{
  "n_layer": 12,
  "d_model": 256,
  "n_head": 6,
  "n_kv_head": 1,
  "head_dim": 64,
  "d_mlp": 704,
  "vocab_size": 4096,
  "activation": "swiglu",
  "norm": "rmsnorm",
  "norm_place": "pre",
  "norm_eps": 1e-05,
  "positions": "rope",
  "rope_base": 10000.0,
  "rope_fraction": 1.0,
  "qk_norm": true,
  "attn_scale": 0.125,
  "bias": "none",
  "tie_embeddings": false,
  "parallel_block": false,
  "init": "normal",
  "init_std_qkv": 0.0368,
  "init_std_o": 0.0,
  "init_std_up": 0.0368,
  "init_std_down": 0.0,
  "optimizer": "soap_variant",
  "lr": 0.00471,
  "lr_mult_up": 0.975,
  "beta1": 0.95,
  "beta2": 0.95,
  "lr_head": 0.00861,
  "grad_clip": 2.0,
  "warmup_steps": 74,
  "schedule": "wsd",
  "decay_fraction": 0.603,
  "decay_shape": "linear",
  "final_lr_fraction": 0.0,
  "batch_tokens": 131072,
  "seq_len": 256,
  "doc_mask": true,
  "z_loss": 1e-05,
  "train_tokens": 641400000,
  "steps": 4894,
  "dataset": "wikipedia_en"
}
Each number is 50 + 12 x the weight over its row's rms, rounded and kept within 0 to 99. Layers, rows and columns count from 0. The size before them is the row's rms in percent of the matrix's.

# layer 4 MLP down (transposed), 704x256, rms 0.176, rows 166-199, columns 64-95
106:49 43 66 40 41 57 47 55 57 60 45 51 60 62 33 56 71 62 43 50 44 28 48 48 56 45 58 38 48 45 63 45
102:51 56 64 60 54 63 68 25 52 39 33 45 49 63 46 44 38 54 52 48 58 47 52 58 38 29 61 50 63 43 80 54
104:59 25 41 63 59 34 59 67 40 46 72 30 61 44 57 18 55 45 47 41 48 68 63 51 42 31 48 64 43 45 33 29
076:40 58 59 60 38 61 37 61 46 53 51 34 44 35 44 48 21 52 43 62 60 50 63 49 34 43 36 37 49 49 43 45
093:52 48 57 58 46 53 61 65 57 52 72 48 58 51 57 42 43 58 51 26 42 76 18 52 64 40 58 49 65 43 37 67
102:53 50 65 51 40 44 51 39 56 56 48 45 58 55 59 33 67 53 56 49 15 60 55 61 50 55 59 30 39 50 70 55
103:52 39 41 41 46 37 44 53 51 34 41 50 27 61 35 41 55 70 60 34 33 54 50 38 37 40 43 44 58 45 48 62
102:52 55 57 30 30 37 78 49 47 38 50 40 56 44 71 63 53 58 40 59 45 56 33 44 52 67 45 70 44 29 46 57
101:54 35 36 62 44 57 37 48 56 53 57 61 61 62 63 67 19 32 59 64 65 49 45 52 40 53 49 51 44 34 53 38
108:49 49 57 48 54 66 63 43 50 47 51 63 33 61 25 58 55 51 43 65 51 56 28 55 46 55 52 43 38 71 60 41
103:52 39 55 39 60 37 31 17 64 36 56 58 59 48 63 18 34 60 48 33 45 29 60 56 64 19 52 35 46 42 26 46
090:28 38 70 45 42 62 30 52 69 42 51 41 34 40 53 55 38 46 53 50 60 53 32 60 55 69 50 45 48 43 65 28
107:40 60 61 60 47 45 73 39 58 47 64 61 52 40 58 50 55 42 66 38 53 45 53 17 38 69 40 35 62 27 57 50
107:59 57 69 56 55 48 61 63 60 70 52 49 60 35 62 41 58 33 76 55 52 52 35 64 61 38 51 35 48 66 51 58
103:55 58 22 58 68 68 42 51 40 73 42 49 56 48 46 50 72 45 60 89 52 48 82 69 38 27 48 58 48 41 62 48
102:48 59 41 47 50 64 55 37 36 40 62 59 33 51 66 47 70 55 37 28 54 77 49 34 68 38 62 52 49 53 40 37
100:50 55 28 50 54 44 44 77 51 57 31 68 52 77 60 67 30 47 57 41 44 48 26 54 54 68 32 25 52 36 72 49
103:37 50 34 37 52 50 32 38 52 39 56 76 74 44 56 57 57 30 53 51 61 42 65 43 48 59 66 41 52 57 57 54
094:53 30 51 67 41 49 33 48 58 69 50 58 42 52 60 50 62 47 36 28 65 62 46 53 53 41 19 43 46 41 25 56
095:72 51 60 45 39 31 45 30 48 40 55 43 39 58 47 47 43 58 45 41 55 55 59 46 34 64 43 65 45 50 44 56
101:48 65 35 56 69 62 67 61 58 61 60 68 55 55 38 39 41 45 45 41 59 56 58 51 23 70 68 52 65 37 30 52
094:45 49 54 58 37 54 63 61 45 59 59 44 41 54 66 36 53 46 49 61 39 62 37 37 49 60 36 48 42 43 42 42
107:78 53 48 31 47 62 42 46 51 42 74 67 53 22 57 41 33 49 35 69 61 47 37 51 56 62 65 52 28 39 50 67
100:63 38 33 48 41 41 68 45 30 58 43 52 51 35 41 59 25 32 57 58 53 40 44 35 63 32 70 51 75 41 02 51
102:45 55 66 46 57 41 46 42 50 37 55 34 24 32 64 47 43 57 41 43 53 28 52 39 51 46 48 49 31 68 72 70
098:49 36 49 20 41 49 74 56 62 45 35 49 66 43 34 30 51 54 44 44 61 57 73 71 70 61 37 47 27 40 72 63
099:35 46 52 50 71 51 31 46 47 56 45 40 36 47 48 44 44 48 18 53 68 35 71 30 46 50 55 37 36 76 47 87
097:52 55 50 48 47 64 61 30 48 41 68 81 53 55 49 41 48 66 41 65 57 57 56 48 62 62 69 46 58 82 48 52
098:41 50 34 33 32 12 54 67 57 29 18 49 61 42 47 49 61 43 63 56 39 47 54 67 52 54 40 49 41 49 44 87
102:45 53 31 57 62 66 60 58 41 52 69 43 50 53 57 65 39 26 53 54 59 50 53 57 57 43 51 39 69 34 59 72
096:41 41 85 56 73 46 57 47 41 50 55 68 84 67 37 55 42 64 44 36 55 58 43 41 63 49 54 66 29 51 61 48
105:57 54 37 50 60 69 39 41 47 32 23 45 52 54 55 54 41 50 52 52 56 41 68 69 44 40 49 69 62 48 56 51
098:31 64 32 66 49 38 31 62 64 65 53 36 52 47 53 58 47 50 38 54 40 41 42 64 58 59 52 60 62 46 51 25
102:66 55 41 62 61 49 64 57 45 54 35 38 41 61 35 74 57 47 56 29 25 49 59 50 46 48 48 49 46 59 55 64
# layer 4 MLP gate, 704x256, rms 0.166, rows 167-199, columns 64-95
103:41 30 39 40 36 61 45 59 41 53 71 36 63 48 49 33 33 42 38 43 59 32 49 53 50 41 31 56 30 54 58 35
101:35 36 32 60 66 49 50 75 35 65 46 46 63 46 59 38 44 63 34 42 68 39 31 45 46 38 48 40 55 67 66 48
101:57 42 35 40 63 51 68 38 37 40 67 58 39 47 64 52 69 54 40 47 51 39 46 42 53 67 68 53 52 50 44 54
104:58 61 61 47 63 49 68 68 55 54 52 31 65 41 35 32 49 56 52 33 48 75 41 63 69 70 28 42 56 40 58 46
101:33 66 48 67 57 39 45 49 50 52 47 52 51 56 42 57 61 66 64 31 56 37 55 68 50 61 58 51 54 52 52 64
102:50 51 72 51 38 61 40 35 61 61 65 37 68 36 36 51 41 60 47 45 33 56 34 63 43 29 60 47 29 55 59 37
108:37 28 47 62 41 55 32 69 52 71 53 44 60 50 38 39 54 42 60 66 46 44 46 49 44 46 62 67 33 45 51 56
102:45 39 46 42 77 76 33 54 72 60 45 60 55 50 60 60 30 43 44 48 59 39 42 47 40 57 41 41 40 61 70 48
104:60 57 71 43 50 52 60 36 41 54 50 30 39 41 49 46 60 62 74 49 46 26 51 40 49 69 52 48 45 62 43 35
099:65 28 58 38 46 70 31 35 58 53 58 45 62 60 70 42 47 49 39 63 33 61 39 45 27 21 48 65 63 62 70 42
104:61 65 33 43 44 69 63 44 52 65 44 61 52 37 51 61 36 29 57 43 42 41 62 40 35 44 49 47 32 36 42 60
096:51 56 64 68 56 55 67 56 46 60 69 47 57 49 27 29 55 61 28 42 70 42 33 37 40 86 63 48 49 54 29 58
102:53 64 45 57 52 58 49 68 58 49 55 66 56 42 36 50 61 50 44 57 65 45 38 51 73 55 53 41 33 51 21 22
099:63 44 45 39 56 49 48 51 57 43 59 50 64 25 66 52 38 57 50 58 51 62 44 45 58 30 36 41 36 72 41 33
098:46 80 48 51 59 59 42 52 47 37 47 36 50 36 65 47 46 66 53 40 65 30 73 30 67 34 45 60 51 48 40 62
100:30 42 39 62 22 58 70 53 43 63 53 34 62 40 41 37 45 71 52 62 75 57 46 38 63 58 47 20 40 49 60 61
098:58 54 76 44 60 78 45 56 55 40 62 61 34 34 31 54 53 49 47 58 34 36 22 63 32 69 45 39 40 40 51 68
102:60 51 43 39 56 41 49 37 49 44 63 39 52 51 60 22 29 54 47 59 41 80 26 53 50 33 58 42 58 48 72 48
096:47 45 57 60 62 28 34 50 56 32 38 54 35 42 48 38 58 69 39 35 58 45 68 63 51 52 42 25 41 37 55 46
100:45 54 58 31 42 56 36 36 54 51 41 52 51 35 46 52 61 77 38 50 39 49 31 51 42 39 67 49 46 52 49 43
096:57 52 37 34 48 37 41 43 50 41 57 39 48 47 17 60 36 52 52 41 68 50 52 40 64 49 33 64 57 52 50 53
100:63 44 34 70 64 46 32 47 61 74 62 27 41 49 31 62 50 56 40 34 45 62 49 52 46 45 75 50 60 50 41 30
099:48 59 72 74 43 60 42 52 58 46 57 30 44 41 47 57 53 59 50 52 40 50 51 52 32 50 59 69 47 57 27 42
100:65 60 44 77 63 53 68 74 60 64 59 73 50 49 36 43 56 63 64 48 54 72 63 65 36 54 06 52 38 59 41 46
097:57 42 61 58 50 57 80 61 56 40 42 63 74 32 63 32 42 49 50 78 55 50 51 43 49 50 61 41 48 63 36 47
100:19 31 47 42 47 53 47 46 42 37 48 35 62 73 43 58 40 44 22 70 63 51 32 46 41 52 51 39 63 62 51 63
097:43 60 61 53 41 53 43 50 46 25 62 33 47 51 43 61 51 28 50 40 38 47 63 53 44 40 86 37 54 52 37 61
098:49 39 47 48 45 31 32 42 67 50 42 35 46 70 53 34 48 27 61 57 53 46 53 59 38 36 46 40 19 56 54 53
101:40 41 64 50 75 46 48 46 31 40 42 37 63 42 49 64 66 43 53 46 39 76 41 32 47 45 41 28 67 64 69 37
094:62 75 44 67 54 53 47 34 55 70 38 47 41 38 33 45 57 46 46 60 58 56 60 29 27 67 83 41 46 68 35 43
099:64 43 75 51 35 40 42 56 51 54 49 51 43 38 33 24 57 44 39 44 47 50 42 23 44 51 52 48 41 52 62 22
094:43 22 46 39 57 86 51 49 57 39 42 42 59 58 42 33 48 36 50 52 46 56 47 69 35 51 54 47 51 63 39 49
094:42 51 55 53 69 86 52 82 60 55 39 48 79 52 36 64 54 57 59 36 67 60 63 54 53 48 52 71 62 58 50 48
# layer 4 MLP up, 704x256, rms 0.178, rows 167-199, columns 64-95
099:55 63 44 62 31 54 66 54 67 53 40 32 28 61 60 20 41 55 41 49 64 69 61 36 57 60 51 53 26 60 62 71
101:30 53 57 52 34 59 51 36 37 64 62 43 48 56 49 53 52 45 79 49 46 67 62 47 50 45 38 70 42 63 16 41
095:61 52 51 42 67 49 47 41 62 63 51 61 66 58 49 43 90 39 51 51 46 50 34 51 60 55 50 44 55 45 56 50
097:50 50 32 57 57 54 55 41 31 57 40 46 50 52 40 75 49 45 33 30 55 35 44 51 19 33 66 39 49 40 52 47
103:61 54 48 45 58 34 61 61 65 43 54 55 32 60 53 57 37 38 39 58 34 44 63 54 62 54 42 57 31 53 27 49
104:62 71 37 26 48 39 45 10 61 43 48 43 64 65 48 75 50 53 36 32 37 43 43 34 43 43 48 55 63 38 36 32
106:52 27 66 53 65 28 51 49 47 55 41 52 56 43 43 43 51 41 46 41 60 47 77 50 31 43 52 53 35 52 38 76
105:58 65 36 42 18 30 31 78 54 51 36 62 59 54 70 51 55 53 50 40 51 30 41 67 33 43 34 44 61 46 46 54
107:58 60 58 47 49 35 60 65 30 62 09 51 63 51 51 46 68 50 47 38 73 55 55 60 56 26 86 48 51 55 17 39
103:59 53 63 40 45 57 46 66 56 50 31 44 38 62 41 35 52 35 84 40 65 38 56 37 83 43 46 44 47 34 49 50
091:75 45 41 57 33 36 53 58 52 57 49 77 63 48 38 51 43 64 47 41 58 41 44 38 50 27 55 41 55 62 26 54
102:58 54 49 46 53 39 51 53 53 49 62 66 49 34 48 56 59 63 67 60 68 57 42 56 42 56 60 47 64 25 55 42
105:44 69 45 49 39 36 67 40 38 22 67 53 81 21 39 31 57 66 61 33 41 51 53 71 30 28 53 42 52 72 67 67
104:45 66 40 44 56 58 38 34 55 48 74 54 62 63 41 31 24 58 71 58 44 54 58 45 67 45 41 37 33 48 50 64
101:57 45 56 44 49 48 41 69 34 52 68 55 44 62 66 65 68 44 62 35 45 59 37 48 37 16 58 53 63 43 44 40
099:33 43 54 62 41 61 48 69 30 49 35 50 28 47 53 53 49 52 52 48 59 72 44 77 70 34 60 81 45 64 31 74
106:30 53 39 51 52 38 65 63 45 62 52 45 54 49 40 49 54 57 44 28 54 42 44 67 46 55 55 44 57 43 53 66
094:63 69 42 65 50 43 67 69 63 45 48 46 39 63 62 46 58 60 46 80 42 62 53 38 62 57 41 55 49 46 50 49
090:45 29 50 50 43 61 28 60 48 59 41 32 33 49 81 42 51 46 66 49 39 21 64 55 55 47 46 64 55 35 42 59
104:57 51 19 51 67 63 43 28 42 34 72 58 42 51 51 56 34 27 52 45 55 66 55 43 54 27 79 45 39 42 62 71
092:49 40 69 32 61 45 58 38 35 37 47 70 49 50 56 70 48 41 58 69 57 42 48 52 47 52 34 41 42 65 46 44
106:47 47 39 66 42 42 92 44 48 37 59 40 58 46 54 57 50 46 33 49 46 68 53 41 46 47 29 45 50 55 40 57
101:16 44 34 41 51 30 49 61 34 37 40 20 62 46 50 55 57 46 66 41 76 47 57 67 40 46 70 53 53 44 59 72
096:28 42 57 44 30 45 43 49 58 36 56 40 35 43 49 28 40 49 27 45 39 41 66 75 35 54 55 53 32 48 36 69
096:37 42 46 58 38 60 53 59 49 63 49 52 46 54 64 67 66 64 49 61 44 61 56 47 59 83 47 55 58 78 47 52
097:38 46 61 52 50 66 58 57 55 32 57 61 58 53 68 50 59 55 52 64 69 66 76 51 37 42 44 64 25 25 60 48
099:29 32 52 50 47 64 62 63 52 63 50 65 48 49 41 48 66 57 30 67 48 33 67 50 65 44 59 75 37 46 45 38
099:64 44 76 79 27 59 32 50 39 51 57 48 46 52 56 46 42 54 43 40 34 47 55 44 53 50 45 45 38 45 34 25
100:59 29 50 52 73 83 45 61 48 62 56 49 59 27 50 33 62 58 33 54 78 43 49 39 48 48 42 53 62 51 53 36
101:63 57 55 69 29 44 40 56 37 37 63 66 45 49 50 51 41 40 49 51 31 55 65 54 37 41 59 46 63 57 39 43
105:42 40 31 39 54 49 43 48 34 38 61 52 76 64 50 33 35 63 33 43 47 35 51 44 45 53 52 70 50 42 46 58
095:46 48 43 37 49 47 62 42 56 37 52 61 48 42 48 44 51 37 47 41 69 77 65 32 34 57 74 38 53 50 67 65
105:53 51 40 46 50 72 55 45 46 53 50 61 44 59 49 54 46 48 60 41 20 57 74 81 50 49 55 55 47 23 50 38